python train.py --norm_eps=1e-06 --bias="all" --tie_word_embeddings=false --lr_head=0.0042 --schedule="wsd" --decay_fraction=0.576 --batch_tokens=65536 --max_steps=6618
Each number is 128 + 24 x the weight over the matrix's rms, rounded and kept within 0 to 255. Layers, rows and columns count from 0. Numbers have three digits each.

# layer 13 attention key, 320x320, rms 0.0904, rows 21-63, columns 0-159
127135074154128132146153104095139110108107109130141104135103080127133126096120131111134145148169106148120131136152176141147121129115100149124129133121163127133135121125139127128117100160141135204107109147140117139101145162126124100130100116120085091154164153081116120108140129117156120118144181109125117146119153117168127154135145098126134096117132140140131111092091130141123137144128190134116138114165135134125108128130130113134138160133126134108117140116120090111133134131126119
134148141131142127138129166149139131138132103125161140118093129148110135142115120138129120132121140123129113131134116121119111112130101131143123117138135125122096114136110120120124129097135111123139148115137119105139173140104100137129138110128121130123156136116128148123109140119135112121150112150160102141131118160118138139130128126136130160122112141103131127100097138119127128141142139131140104140158128139119125131147128135138135153115122105080144127125131168109118160138134129
089149110132132117125118109137118116111116141142141145109150100118127137134111127144113142117151127113149086119093114127137162112120152112131139096133111100122135131103119132108119109134106119140097157086126118124147121131143135123135152148118130121125137131165127187140158113122122133119143124112106108129118162120108129125125130133117110129127094104128126146138081073129160127148104112131143115110157132164129115132127148107093124148116120154147112140115160181091109120155140132
125148112139122115116124112106139099111122130127140128120116116113142110124118106144140129124152128152117115150127111129156116132120124107117117140114140143145143116146115102127145120143125138144152126145091133112151113128125127142135123118105169107149128127103121145125135165154113119105131108147173137160150142107163123134120117127145121157127137127159136146128128164135112128123139129107144143123153108134118106105138143129135128127113144124141121167144119094135150150148124110
136102094136158125161132112142109143091119121143127106111137083130131121115118123161115146138166103126132125129153163142124116122118120133079070117178116148119081134105111128126152122163131133198126112110096132134111114158125140118131126129097111113123137114097103146127159148166133100106114152103120120141122187122139122133128133099129122110108138143153146075118122116137127148144135142122132103135139121147123153158150143142120132137119121150108138110130137095088111109116128150
109129088102127112132125146129116112087125136144124139095133122152122110118126099148105113117149119150156129144169148118121121128127105129125144128124162130163129100121093130124100128157109135143127141146115130126115137138089109109134131131116136144136136129079120114149151134164124104118128108102112122107127124131157142134146107123123125115151123151131141117110135138136140111123131140115127138118150136127131111146136127126140117119120148146125123089175133127119124104149100134
122133156123137132130096147136150146159146118115121156131116098138118132140142141126136154125115126138130118119157113120100126127172136126120090097123146114142119121146115126146105156122142146117126128121125114112133115138111105120113108127116164167125124137129154095145125147120140114094130101141136130115160126147125105140104150148110125165130093164142120139142139127098143112118112097150138146130104132138132131137144121119135179115122140133143136109123120121112138099123126136
109137118129151128118119111122120118138114132141124130116129135119140131105152107110089105115112096122141141120111124132128108134118118133122111148131133132155143120113117162177088140134102135145152102123114137141110096084126098165097177134144100145143121128116116126166109145133110144128120119145158155150125149155139137164132134124128160119149142130136139131094123143133096117112132164111118151148142150113108140095140100129153129107154134142128088114170129223142146160152113178
092103109108130145117111135142152143132132168109110131147167135121104128138127101123136141108086145151109106117116142120091137127140145115136114120133131129132101129116122146103082115143127132132085133132099132125105130085123151118117119099127127142105127116142084125128141090131129130126127097137122108118154171142144145129125096141087140123102118116096147159118156128122130096095111115107150152118151138126137119136141131135122155127126123120154093103150142158140123113148109143
122115114132118151138105084149137110130090154138119138119140083108135125122118125093114152146143133155137142122147139132139124121093118120126134106147151136145152101142119114142110130173128133167118119127125121157110079140133118134124147122136110110150105154137088137132172133138112134167107148096116099151145134097149133137103131098133137106100155134121136094114094123126152128112135152113144140122161153140124090108132141122105119164111105129124115114129144092123089168119103161
153114106119149151130157138104121125121112114162128121143169114148107137107149134134132145142123125164155131166119095148139092105106126119104110134118114107129113150146142147140114115128117121130156135149118133140140097127081144070143119078130160181092088128134116107120167134125136139120112114098137134105119140153100101125138130142136124108134125114111110105147177142118140097126146128136161135100099142136141133117115136135128072122123130121115151085115142129132110133092110105
125118124122116140118148133102135128108135120121096098125139149174138131105114111145119106114148107124145136128124146151125102102125127159117140134114118163122098143133140130110118109124131113126102151114128121142086139133176152124126127105166128090107116114124124129138154147167120120138128139112106057122111149147138143125102129140127154121130122128111152087109125105128135150127133140107122116088162136156136128140136129125126090147122111128145134124137118133140117105118132115
119130122082116101130131146147133144143163121135108174132111129139119154160123107135100141106081158120141149155182088126099125112134141117145155128138102131128123117125098113085162132107135114118112123087140126142179108094121138134148153129133139161116120153131137113129120129113119090113157126155089106125143096134097117087146150126130131119156117131145134142132125147106142112138153085144135156142125147138128124122142133155110140140128153100121146126074139108127100119162134113
156110101176124134091117143105135153098149140116107134087167142083120081133114185124140140126139128164109088130126125140152120155143126111168132129088113113133177114128150139162179124155159098109104128117117175134173134109101122148119108144082101143096117128071132144091110127130121105148148171130133117118154159108109107120154108123115109119104108139161144140149154142117117071158159119114128139159133143120125118119097075152141155126111165143102123110135123118107090094125125106
141132176115133157126135133117109137146117114104130207154090126128148149165116173093177122158129140158115097098108090109143138135168134144084118141131156123084149091107161131145162146103091130126223108115164157077105116138100125144120130121138170065120133145141129128116089151106133148161106119154154190158156075163085132144152120083127125198140124143121138175134152129116082127113147125130129146154115158112125152133110142091146169162122140094120141123143127116145119155154116135
121140124104167124134103137166184134177114101079119130160142162127142107149102117140102171149130151124085129095143154133088156141087120153080109165137097135124113136141124121080120111168128131154111107123146115120094114144122127162151099149121129118137170099122146090103129142181140116119109092100113135154092084133115123143145138142101166137124128090089125151140113093112125139149168101137107127168126124109138107147133149124107164143130115076156132151132076065158141101152158114
119113106132127136140121133127105128130145135128095101131148128123133100100114136118130120160130139115126135102107132149135172149160127115127111115131178163129153109103176124167116119127138163089100133144071125115105129140103149135085100103155119104100127095105085134115149147150163147148141120086098154140109115122096121133110109103101116146155160164119122155161164092096126174129129149135149113154127182155154145166150128142140157095159127167140129097152140207100112109150133131
136107142164186103127119102116107114109182147073155140115112155119067116096143124081144136089092131143151127086131124113136135112076116082177131102143124144142091128140152116117147098125135154100136128135127090095115151114122121120116127124098148109092118139140130111096127115122132104124103123147177121158100110133149141104121202163075131133102072157145078104123103127109135143161157125115124144166126112117157119141139137160073125120103114110122106145089102109120113108138114129
137154100115152118109146131126158149119176141150125120149124125151158081123162095129095101106144139118146142099150121129121101114148125109129131118111159142152128134153135156094126121118117129122118134143151106130191142115128139058134152109141138109140120157108165090130071117112128133131133155155138153167131118153161132124138154103119090146177133141138110121160088131118133134154121142151152105139185133142112127120119132088155113120102144133136164136120120172171159133103166097
118145090133082136101113086125133126145099162104120130123137148102108093112139151128176168177126119150107156108110127141142088146096120140064131124154096110139162141130133135123105154145142095151133127098104134154134159096128167152151127104133096125109121159107141108151121138109131128190148170076133144102123112118169142166144145103109116087156121141121104138144116105112112149144127166144128141144108119135106123127113129127144099140093131118142122133141144146147110127150144127
118131067090102142150127133143115137145134138151116133150144133112137145155125122108116139135120127151125098129134143130091187126140131137113152139143131150151148113112127120157125156134127104123096107129136159118121120138126115078104083148124138157115105159073108126099124150117118155094132140152151114130137149116181154094100151169084146155134144154143125143140100127152114135106158143093124159149111134152107112103116145143131131166137141097173078144110103154117133084097151137
106154146136119163141125122177132099117101139159107101131143122147112129137069162173153127110122153126133136105147102059132117138184111107151154092093144119123103072078132131085087141159156115121068095114120146128124142129139127169165156142105114156138153148102106094086156100116127131100130099162129147121101111115111135069130144139165175161136223155136146141106117169105179108129127110106141133133109133126138150152097136124130113106064149080183114198110153156127093150155107143
147127154108140089125102143113149111156121150109088154150101166107158100134119109109145107130132125119105117139101140091178130141140120105109093103140087129120166134138088101141150124102131125110135162088061135120089122131166167117092154138139139137125151084115115096168116114174151131141131122134149144116173126154103105113125154139187122108143141128113116150131142125121122125135155088122117125124091124117132118162160110134127132126133140132144141127155140154145091093110123098
120107104084116119131133135143118112105120131105124152091101095135141104154135109084098109109139128102104134108120132152127144121164158121147159138072100159156095115144149144147105149103133145099129134135092062108101078094119118149159117087114139153113149107139175113138142146134133131113141133097121120119179158115144101129144150118141124133115121152104188120084147127112111119139106167109118139129151126154119154102142092132145141158157157123142153147115150120081087148127194152
124148163121131146142144124107149109119125096079105150114117103113158112115111144134119162139181115147137154116077171112135107129099125118168108177121181106123124157117164143141134144119113129100154133126150131140133106149149112146085136129145124173090147128148152100113107129125104122088155108100130126118153074079147146140146114117128122106141157109123111093096150109138094147081205155140138134112122107135099122102154129132147139121128139108118151101161146120147085121136112180
153134100120096143129149119156133119108116111118158130116111149106104157134151112123125144142121119107141180110099130080144107134134144109133140106124124144137120114145148104111126140152105155180135146141084134141138109145116137138196133163108157144124149103126119085143102100161068143075163136105115125112096141136136130114146124123092174177095135139136167103145095133134168164147109095133094113136134121157124173122136128132117136146097142133159141139168116159119141122155122113
118113161161149144140125136147134190148122138183144177198079130141137113161120148126112163107111150116124123106152125160120116167115109116147094147119171133136118133139091107157138156092121129149131129134110139073135086097099161127167151144112101071113076106116159147096141126097145124144098099118122111119123089096120128132110110131126143147107128144096142150111154146183143143142141148112125138144075105119132114104089116114153128120089107110136094143125146117131158159120144137
138127141183136135113117117129086094126144099129151104136150143112128090107139140173166170127166131159150095141156201123149146138125114120151126085167147112108128132103132136155128166147109124096151157130118129117121110114150108108122132103129108120097111112124117146129142113141131112114132130119131112103110105121079118132113122104140169157117141123092105196104119097168106153074108113134115101133134101097119098158155112131101174126157108116117137124139139118090144154157106132
130115149136145109111121129128098084113145086085128126134146171173149125134112123139109130122116146123140155114140124143131112124157086149135130156102186135129142147145127123112152116113128136090157118132089113107131113135171110129145152131124127111140130120113115115115114124110117134114072150115099161121133123125137108084134113166119159177110075119107131129108112147166120121118119131129141145147150134133164128144132136116168089112124159125105114119096147159140127168104110097
102148175108134128132082145132129121106142133120149105158082112081126119120149167172159137125129114133099120104141115161087125127173126145113126115126119141092107108108157108123141094134132134162149155159118121145100075143125132151140134164103163108093126084129111115169127139112151112149121135137123079135131102133131147158189104110140057116161104126133089195154091114065149095092160078142139155129125146163096171111105136137135132110132104154128140143153129127124124156108130135
105086101090146136180172148136096098108126150138149154096142128152125127096160158102125121127109118120140167123137183115115098097133147132132123141089117114137132125125148109110075135147154114116097131133143111152136133145135174142162085137104121133117142126122164164162097043136115153156100112141161184111087124100166168128140102136111135135153126114087148158136116110128145138103105137128129143109125122097101143128114196127142142112146137090184130132136063107163152122108145131
117135138111140148152120129147136124114156130148134138126096110136133099112107176126121123121126114116129136132141137145140130113130117130135145126113142135093135164128128153125090141099097110079122171093146127128108164119109095120118177115151134072116114137133155167125139117122145120176137152092164142114140128126129173144146116141118119131156110080118161185131130166170099159150139109140112086171133103122119113116137084116136116142123136098113084138149135191098119111163106129
088161124118122136129132119128107120146135127117109106161168124165078141162102152131137175125079100130128082117087129152121138133192131111095164105107088157149160115149153158137097129189130122123068130110124106096174125135120129087108162142159118135097140140126105174109126132115133121128108113123086110114092126176122103127105106151121092187132112153150154081155093105117139136120166125130153146176134138136119106114129140163101141139173153112099157178112112151066101097107113162
142092125179150156161141110167072132137124095102113131129156114162136130148111095113091164132153118165111095118173111108143099137146084140098086141172145165171148126152144115139089143166118123156160120159066119147127173167093150130115123104122148086124168102130130115155142124120145187132151130099145146147154133086155111136170124117137095127118126083068179157114174152136126090106133081129125125150138127104073148128124107066164166099153159156125142129121087140104168087119080136
144114105103153122130143104140092135137160129158125111118105157096116131104129135102135144128145120138161126181123075148080122140086148135113148155123192181099102093109157112138114132170144150094116087169135120110132159171100126115155109101182142104086152117164141117116150103103162128108153120168121095127111162113129123102138135131131136139150109134129131105127173153101162088060103154143155107063118110124123114108109148139115143109141114115135094140118103140124149155136142127
133151161098112106168121115089076132148116163150117092101129141109151124083134136119116134114147174121129077091105119138099104187135130101122153130139105152128100131120168145125187159166135132180164144139095130146110112126088120116142132115103098164181141152115117155128176112162127102104116162096139139149146161091123126108163144148122092145165079142146141092130132117158122143125082100140163069123151086140121130163132159123118092116088109106157102118116111095117123122097106156
112166153100085116106178120085072112113146148118147134113091133169108167149123084144131075160113114126133111126103105099119129134076120151114151153137127147134106136154113120092082166136138157111098125139117147123077129139138134109143096167100162068140163168104133108080120206073110078102081104147124157122125184164103141106131121137141123163153166122123100122144142102148109137108082139142141129137125106139136122171123128134098159120143106131127118143173147124123113114154163136
132081159120120120084105113122144084081110133120114157175135103131144131180120123120123182105171115096119136122134096144149141139108136141119137141119117135125187084117116098124146120134118123131193156129157137115084146154118152160122137155122105117156179127160124139104110140129124091140151104152106164146134137099137139148120117140110121143098145087083135127150128098164081141122111138119135172104124164135130090110069085132128175161139092123116131156140156087094121129166141127
078187121151147124123143153146139142096123156133152118120133119133114118101160109080133104107118117153132097135064129125099128122151124136120111151168096154118131099129123150105140133109151102116133133156100088124119092151109128081176116131135142090126145117072085121124124121116116139099131106127075145125139115131133124155132111100141130153148082147128110094102183115137131116121165127169122138165131112104125144067161148138105118113106079144135101123135128147124147163160099149
139123093132113137130159130131101147110130114070143149143141093110134140154129096127121158095104110174161135139139127152133117138123112143165168133115151130133078142166118130164150094121123100099144165152117141123146119134131151135125110167095118127128156131136103135116093140143117143157155071161139128140116119105150114135175155161153155126140122102143157161145157138109099109135116143170131178116146099112134124160125125102095113100176119152141068128111108148125073106154143083
134129147129104148114096140100135115121117101134098155141150086135125120133148106133119122121155121137132124114159108098153163139136152117128152131190135124157114115145081140147094121093108121141117147158165163105140123182119126134102126108158152138110179124141133143118143174122127029141114132139187134109146122133130133102140072131114137126083146150111135146150151157132103103090105128131134156125109110118138095130066092128154112134137195138130149131139098133127148162103142142
140103110144114132135124135105137148124138107139120135109110140120144181155151117150107115107084119110119145128124149098119126152139152087118122093100085133146075131082100106180103098092136107140100152105109105109102129080134126114090154117160117158129115164134120109110116126141105117157135094141104119114120164057121125108152127134079163131125089140134127136083106075115147127105129147139088101171130146174140144156183131126150094143138080119166084086112165123137124101068104162
138160148180143136172124152132098150128173108095130130141104138132127150114132150102123138136135134121153107134101099132156169127108121117124120100162117110143112152136090111157119130093130125116119146153125137089073083155115129123143096106144150129144097128130119138133139127147121113165139103092136159177118102095131113165129071105107093087098143167145130133108128116123122062144114137177085124095115080124099098093163111121117117144140154174137135116116120161122128163128109138
# layer 13 attention query, 320x320, rms 0.0911, rows 22-63, columns 0-159
135125135104119124140132106114119126137120148123143137149115105113154130173132136129128121074101130122154133110171112141125119149160106102127132115110117126098134126139119121128123121121122146116124122101133126142119116138132124145135130150141132149090133113122109144121124129123116166114109119121135172102138107137117140120133122124161145138157124101101121138126112120109139128111112134131173144109104134129141103125166124143139139120125138127131123091113120133132128138144119129
100136121108112097120146128142161132102140134140108103131116164124155165089159128159160126110148145141132135123123097112101129104137108154136143151126126094114134159141135131086119130115128122126134133129104101151148140137122165141101162162127131116142085112122135152159117112132131142130139118092087123107121124128142123125130096136152133083112113110120107089134130118099113111136117101126151144135110122146120112118111096132141111108121126138146143113105116170118152125145127111
146132121126123110148149148144121122144127135135131154111107171130174156116121139144144136098103127139141143108120124134129114123128132100100142113136150113135118128146140143109128108122112095102098110087103114126144174113115130115109151115132120119137141140132148113126111105141126135147136126154114138106127092126150153087090124142131132140126134122136107127140122110099115166094154136145142167142116149095116137126091138143150119137144111142136141121127151144128143135141124112
123126126130112113098140119098094094127128119132115101102136107164139128154125132108143122135156123105104111120126130113115131130113146158141136152133116139115140138137146123148133121146134153138123124069146122153113131125145088134139131102114150093133122115127102103107136152128066108127110150145145150162119146122121123120151115129115122085104167113138146115128121119106138151141145125110147151146152149115125146115119150108137142143138132106121125146119126110145150100102131128
150100121151122144147136102129140119114134121118124094139118132117106126118154130130124153110145136149133105143114132130107128127125125134116113135132119131120102119127145111136160116145135132117135129131119125131134130112128143129154147124091131110139139109147124140125156147082148134111123158133113135121102158085099143115128148117091122125132116129114126122146113100140120139155138126175131122089133103127135110146151133119100118120131129156102127139122138146120133149119142102
118119120141144150111140097142115125107125113149147108094145127124137138143139131153121133125110122176158114110141155141157121120119135085095137120120100128133131111133144133101126116165067117112101147139109157123115106119141123138136100113155126133116106131126128120174137137159129119125156130102125146115117124128138097128148153158110165140113145139121124127150123134098146121126125122107092123135128153135151114098096082155131099144116100122118126112122125163111129135155132112
110149137151123130141144124099133131110118123122151093133145115123107171118155128106128144130122160121097136090117136154127141121113148139087121154152132134124134151152144119098136132131127123117107132147123119120097145149142124108145126113090125094164130145181128134155130119118104157118089101106146121104145157129142161112133131122097130086125121089144163121131164119144101133098123144110137113094119134093070170116107144136102141110165173142133111155120148169139123121096150121
115110137100144159137156097125130109122142117132174114111150117134145118093127131149139115122103170167116139114148119144145118117107132118128144138109114104112126105161126149123124149152079133094083138157113109170156130170103164115127116147129118161108092162151125121145145114134178151128130117106087133119108147128116112160149114146138134135139127127137121132158139135146158109142127099099094118109105165136122139117114082123127118113090134133103148110126153152150140140102119162
158139128140109089156133136122136143128134121111119125142148149115114137115112142126120150145155125114092108140114120145095116094115129159144120127119145141122124131136147097128131136120137142139170106120096150158140183096144151129139155156079119134175122094128127138125122103166117126123138140126098154123112153114130167085133092143165117104096099114142138110152144100149114144103140135156129122136109088106099115160135117127150127134152104091122115148119141155115167115141113104
122109102132128134129153139126145128122119143140104115123146140125115090161118136112125117125140102114099083129130162137098110107109158151121131142091131162100137116133113101120112090115136125167132124136157103154107115139129108130163100103141129152119109120116122141118126120114096115098129153111131122126109157116136099156119114156116141095111133109112116109125110131126103131130128125133143117135125117138104119139123112135097146138134122128137153116094114163156121118131145107
107074101144148127121128121133117122131130096127135101131129155156112117169095120130120108159145133137089113134172133101108156145129128127155154124129095122140124132129118144155139140140130134119138143111124149135135121115137116110155139094124150130113115147098125116161170167103120088127133142148114135151124104130099090104138146113121141096132102098145132151150115111104140116189093111153128139140110120155156127117131152139127115144132155124119116130117140121114094133127154122
135108111102139131124112138165100117125143105144154111122161115108117135093164148199131118152123127135148150118139148101128139122113126078160120124138122113134099123134137119128125175157128124069130128142098123100123128143128142137096094113127156131125107131119135139122107153126179109100133112100110097126141117129174122119124124170139112155149118157132118140130168123134155112114129121102119112128131144132138130106124097161182129110122089130135129150120155166101134099098086127
144129182140097175107143118102149107166163127135118090143103151129152162152155123154162128128180158150104105137168140087113112147139087128152150139112088153118111147114161118101090121160113103093102115116142129091132112151114150124121099130116162126124162133159128144110119156142173126131130136131125128096085174111104079077130103094126131118138122148138143128138120100084126106179134155125130144094111148138163113108106182167089136132122129117128120141116118098118113102116116076
116114166081147149162099125122088121130125128142141182133134106155127137104128105108107152121126104099113140113108093164120146136093169154126155107167145140143130136082096119135126146083113120158120160144091155113103096084125100161127148137135117101120161123156131118144159136113115151168183114144166145134118094139119107130130127098118131176090125133120159141109152135117117146109123140128131149122115154110143169142138147110130148143127159092137072151140146144150120127141109141
115117086081126133140123156127129134069104140131111123152109173108126086136087172127145113156169163103139073144114122144102161139112125156131106131146133181133083136116123084165120082150159107121115169116115132145129143099096155149134093107116088132128146094130141115081107145097142129116152130085101100097103129116148095102148123137075100138102182183138124150148123098093110142149129123143148084146170132143137123105166134151096113125136118106125155103119151116132148097128128129
142168143100111104143130131144138157154138165157138159130113134080132089132101144098111139135150168131165141169112097149124083132172132132097099121143141120153081159075078122118158136147150134094159148125100145132143122112188147145105108135104138146153100121147118146092075131134133115135116158127132132099134111124134160134124146144136061109111166191153113112144127119111149190115125151102136107099175115155086141149130103118111115085137144119097138090129161118101130101126166110
136101137103143095133122151138079144138132121094144168132081133103125122139133145131148117123167105128166104137113112137116136114152186130146139103152138092105128148155137145149125132131144154136107116121105107136121101118178116097116095146118195114133127142114128160145134114080112134127120136144141123099147103112148158108136146038165116099125115136117131161093096102077103116142131146113135126140185172139164121137132130126116156134093130150091093140096121101088125147139163094
156125136122109131121138154140112135104102152141147138135115137118147109136128161111139146122137100126142131147148132120113120122171128164125131122144116135105179124111130163082137115153139132169102134112116132141152116077105103141140122120159119154103126094080125132123136130143101110141187131149134119135130151159124129178131118132151131137158164163109156127124122127108169115095125140111161098104145131159137128135134111075110143151101168154126127143100138151174121142135167144
093113111122131177133121141080124092157127131063139161126089126115076179144158140131121179117095131156135139127135124085129144139119120149105134134129117087108147146174127137131151135149115143121133121149139133132089095135105132140144118147167134129146141184111131121145123123117133165129112081110120189114102113157145164136170121121134118109121122164104130173148116137116155147106119099125122102115111135133131101109137154133145125109132136154126112128095123134113122163141123117
124132134123116155127148162115122136127129128161140129134138145123105112122150088132144160138109126116133124109119143129119103095108175138131136112125115105112134189100131107110149128095146111147121104163162142101101104152094139110101084101128143112138099140190120114107099137171100118108136134151125122133159134142123105127078123180106130139105121154124111123103122120129136140123117135103139142130118116161147123134100138130134101110097080085172143068056109119107133072129129102
119134125092175172122138114120148096137124135113093080146148151145145100124107115125160120151140143142155139160140077112156110150128116119156127129092129118124133107139094162154125111132146121117142126100186153122111106143141090116110145091123118128108132086086135106128132130085149111151117096149102143135150147116181142127138152163107161126123113167163107092142124116137123158141090150141148139090112083116135163132155138107152133135110125122136100107141147146154098152130141128
156129107106142146158175126120127161092069132133116127153086142135132142087120132115118140109122156133174110121143123174160110099134138128102148107115097128126158142165120133158148082165084133123084122118151116152146152175126119098161130118121124098153120106138167122129175157133126119072140084133135148143143098124071138158147149094083124087148158144135148082119088172111152112115084103128095155118197101133119127131166066176112150170130127120105165112152090112131102175121114129
152139104110128096147117072090156126125072163111130159163122122160118084145119124141135159129125130128123153133076196154121120133124116119128089108131117103160133156124122144104107110141117140130117157146089089118102117107132118166130111123136161145138099142130184104117141073142128135118100158101117095125148141105197118162139134160143116126105166134149109167144146147109129143129119133109137165101105125129066153143138105123131099163154123105144142142106119118162115131115177124
132156129105126129125147154102106110134132120102144156121117146046141114122113176073104132133155121102134121171052114160102133113115101131122112140092163095142135166179132153135142123114127109194095084130172113106155187148143145130143116183111095127106129145153140103112085109130115121176158127135140144154131145115136175118125173097097107114124141141141127143064142114154112158125133136132158123148098098122110118162147135166150116099162180113145138137096123131138081118114179139
115108129130128178093100159090102169165117139132073151134077162115117113122120167117094144164104108114086144089098093081130143135182115151180145181149119154111119116110137142061145165109116121127129145124144115140168157113131143108119206119142137162159123134065155096152114159142158145107171134088158105138133118104103084095134088146158118094105123141123166157144131115124112123126145111162109140139134143156150149158171120139159091134131113106166105122140165136116136125145111123
145134152103128099123134159142145188125168133170157141153116122096144098128123133076154178107077115085168138130128122172091107145133113155137103175154185150149134146127125100113124168116161151151122136115146156156087087144136161098130136140139116075107130119135152146144113141096101139146117150120116176141146117116116142122170164085140135141127093137095095159109115138158089123092148153135181110116118111104123096139121134138098123154140151090110123129086143075104093090115122127
201145164134154132093166160131167122105139152150151135081121131127138085130135136114149121087070063119137122107112173140139156118094106152105146106163076152110143137110198105086110100147078164144107150104141116082115144153135117128129125125161103149095108081220165135081057142110106129082113181159108086142126129106137087149132154130101136110099158154155165118158131140148152087104121129099111097089142131098144178152111126102115129166094107151089204151157091158138134127132118114
110128117108123118134121097147131153111090116118105162128164146124118096166133111169140115154126118129137130100106113147126143134182136164097108117107104175125138154177105101116137109149133137110086144099163150135125162126105093137153089122107120187152142096178163150109112116152068140136109137135142117129118159142136117139134153159154151146116146139116144151100132142146117100091093114091151127132160148103103160073150115115104089140146185152100124159165141128153116153108123135
119137146117079121153099135099103170146118166139158123115139129113127096160164144165116152098129118121146154148089145170118114147134136164115097145094138119138135117143089101120114155123128126200119150107137115160108095141120135103159103162151108108087152098128141118105149075086098107133099146082134119163122126135124162099150125098134139123124104126143123097116149115167144130139195117117160145154126111117109137102093112109128133139111152147144151119165130110153177104122136108
096118137159151146167097152179142130154158135133085110127108147142125134114126130123120106099077128138134109111098178114105118148134131121114104096120114109109105124122090120134134089150104116166132082143125129096121135114142079134160111117165170161164113172084159181154111121127112146145106138150105105069099123136138107104105118134085118160153117109095113157133091137172178113094128133156109129114100151138097127098142149126133158152140107141162094120125144136109132177139157185
150175135124160155164129130108141148127088093159136134112126085115150123158134111140136162110112131136143139162114160129158125138111138088068141100087137093130124118137115102125118106167139126094108155099131183106113126140125118114125126102128131110098140149144158146095121162155097082144143133082123115121141134150134142157182182137119111162136123116132114115119114134124118132143118120119159129146135088154139094118149140092136087132145093127116137145152124127145134072138138133
113157150124070108092145096114116146111126101077119100120128118143146200155114118155158090175145073147144100082121132117171099150135134109150131153156137110161164157182105132137114140189105161116122094126102125112115157119122125114126183134145130113092086149147109156164085164114143166121133100109078126102109120102129123118095098087164100159137134117096148136115122144141130116188143086115118152139090143112148166192137097132101138148151132100125107135134119079160114103160108112
131169116154113145131162155170122085079113161089100132143176104162131053091137060183156126132135134061153123128113133094143081117078138138122097122147131109120151180126144090130148089116109134141110138100104155123175143124138122153157127135160096097128132094173160141147077142160107127180129099132105131142155137145126170109132150155138108106123108169134125119111186156137120138128084141116128109147101070159107168133131130094166105147127178117110109114086155079130140134106139142
104127143119160139141125150166151162169120109152132105060140114116145100107155109118106124125095121066154117143115144160123116146112104108143143108110134112108134089079109095105130120165137117091099120167156126084114178144121088170159165083149119074123161141145151086148172093177111130134193109145082087080131118164115153134122114158139150172115097186132099117147204158144124162103151148135182134124131148124153158129109169111112121118103120174150156103116137176102116108113126111
171126143164135107081113086085110107164117128128121106119124123119131144152117119185174117131108186139112069115091158139156142163114099136178131156164126166141118112116120091162140169113107142098093138128113122103134132125126115151078153095114126117147128091101106121149103144143147125118159128137125123139107166137057110135174137100153131116115129132110116102140142111179127093115101117126147140137108156149137146147151104149147122153125084104158110137072127136102082156125112170
096146109107097144139140161126103130136139075122145121149126157125104132103104115122137130125134180081114155140117099115126146097094137144135124116157115112126136112136173120113099169095162157129116128111113111077110099128125182158097153133126097098172134135115162122161143114131132069119131152166136137154119095155124130101097127113189140084142126124116094111114134087158168144110083156120109103135139171146151072102124149090129152137115136117122106168052134139138153092129126166
144174063142101128157180130140145142082132090115204135148096110143154152161140151091099159104075093134159140128133138201141135098145162089088104106135082155119148091151145092141189066139162122123119154110120175117075158151118197133120096131121100119094117147185139094129105145080163163158126090158126122114098155115152158106124130124084127139124045116126146146111136161180106144137119134114132102117107138101114113143077129128135093129071107170130151147094111103112134154168113075
131169157094114095123130096155162126134195130124189110103067137158126116196149132115103122116119132124122129168155129133104182131116144113111115130106148102127115095123157150097092114119127116170101166110111132149111117118147069124125137064143118161110081116131100119150143130070084169141151114085125130128138067120125130144123138164128101135098122071138128156101154208145163109146182137086135157180163196154131139120137109125122147091112131134088144154183092165152140152129141106
153142087076125182160139113132107148113103115137101157118151124116114135141098116075088139112106117121104085151132127182126099118128100142148112103156120165137143103169137083106110089109130092113141135133088150205139127109104101158154141125124110103142176162166087125103111100133169122152103136134121133134147095154123129120179126147181090085109077047117134156120158118135103136124081144149146109118145142118150105117103112171124115117142138128122137089112096111122116131092090169
137168125119102045148168129137176117092127116150146138128156110115127108145129126103111127064089093114150167100114137139169099101129091124077150104140134149117116143132111123147130134148102118181122173125190094124149135147146137102122152133148114096119161099153133133100151140094121169143117105090098106110139143115146154109112144123095118085090100140132081097113138125102082163134135134136135143136124093146116070128116129153150103133107136116119134120142095138149111122127142088
151110088134161116158095133116119130177137133115149116100093122189141147122103134176141153130135136151133118112148119101145152114149121146098125147128107133125121129118148129147135143120116124128119123116143095138120147129110098151107129098144155160142131141120168055159145175095196110131111149130157145146098102104129163160138131087148173084139125094063113107101087097126094135151126139119166075175054183108107093113107095098143108138158111110113161139159095117088165113105061102
154125160105137167155135121111146144121127070119104132127153142153106170129095088121136130122161146134159106125128110160166115125138149146138134154096108117115146103124094139139115154150080112191092149149141144141098128150101120133126098141174131118141122143120104147123082129050149140128122141103143164150110098099162160115123127141114128133097143103115141174106129132140064121175117133145128161084158139154187131135131150149109158154081146113153118106136110164152120132137144067
# layer 13 attention value, 320x320, rms 0.164, rows 0-1, columns 0-159
174143070116146127123165083110122152088161153139162132156091102133141146117131093088087067140115083150140116092154111087115094083137126101093162139130122139125109146131061170101131181040120103133149170149167185116127112165139151110130120116120132119110179151132134163158152099122123145123148127099155116103158180083155091169121130109111163157123115129141097085069151168100095138127150122125173144131102164112162116181115135134142118109085107110100124125150154122116126116098124159
110120109203103130109098115077142145132160142111137186092122180126113091156112109146153143082163066163146162109167142099058145142165078126126119124136063089102097087131150118160147165111144141135079172133097124119116132118148148137117153135144101120127120119117124107150092181163097160106145148164141167137160114194113143139180153115187100145141141122082055117174169142114107165153128120136167170129151120147123139112175162110100147160146146078082163093146119176141101132127142150
# layer 13 attention output (transposed), 320x320, rms 0.129, rows 0, columns 0-159
076107162125054107155139174128067142087109098150157133136094174135115091123116120126137144113070111144141157103165163102168078163099112104111147135156136161134132116145171150145115152119071098109081137138111134141142145125143136124105127096153163107079119115137132145132083173152101112109109092157127125127153208162156121165153121148116115092106107165112128146133113174130110138159118151078147119139141165129149181082113146140104138141087146130104104159127135145134108109093130131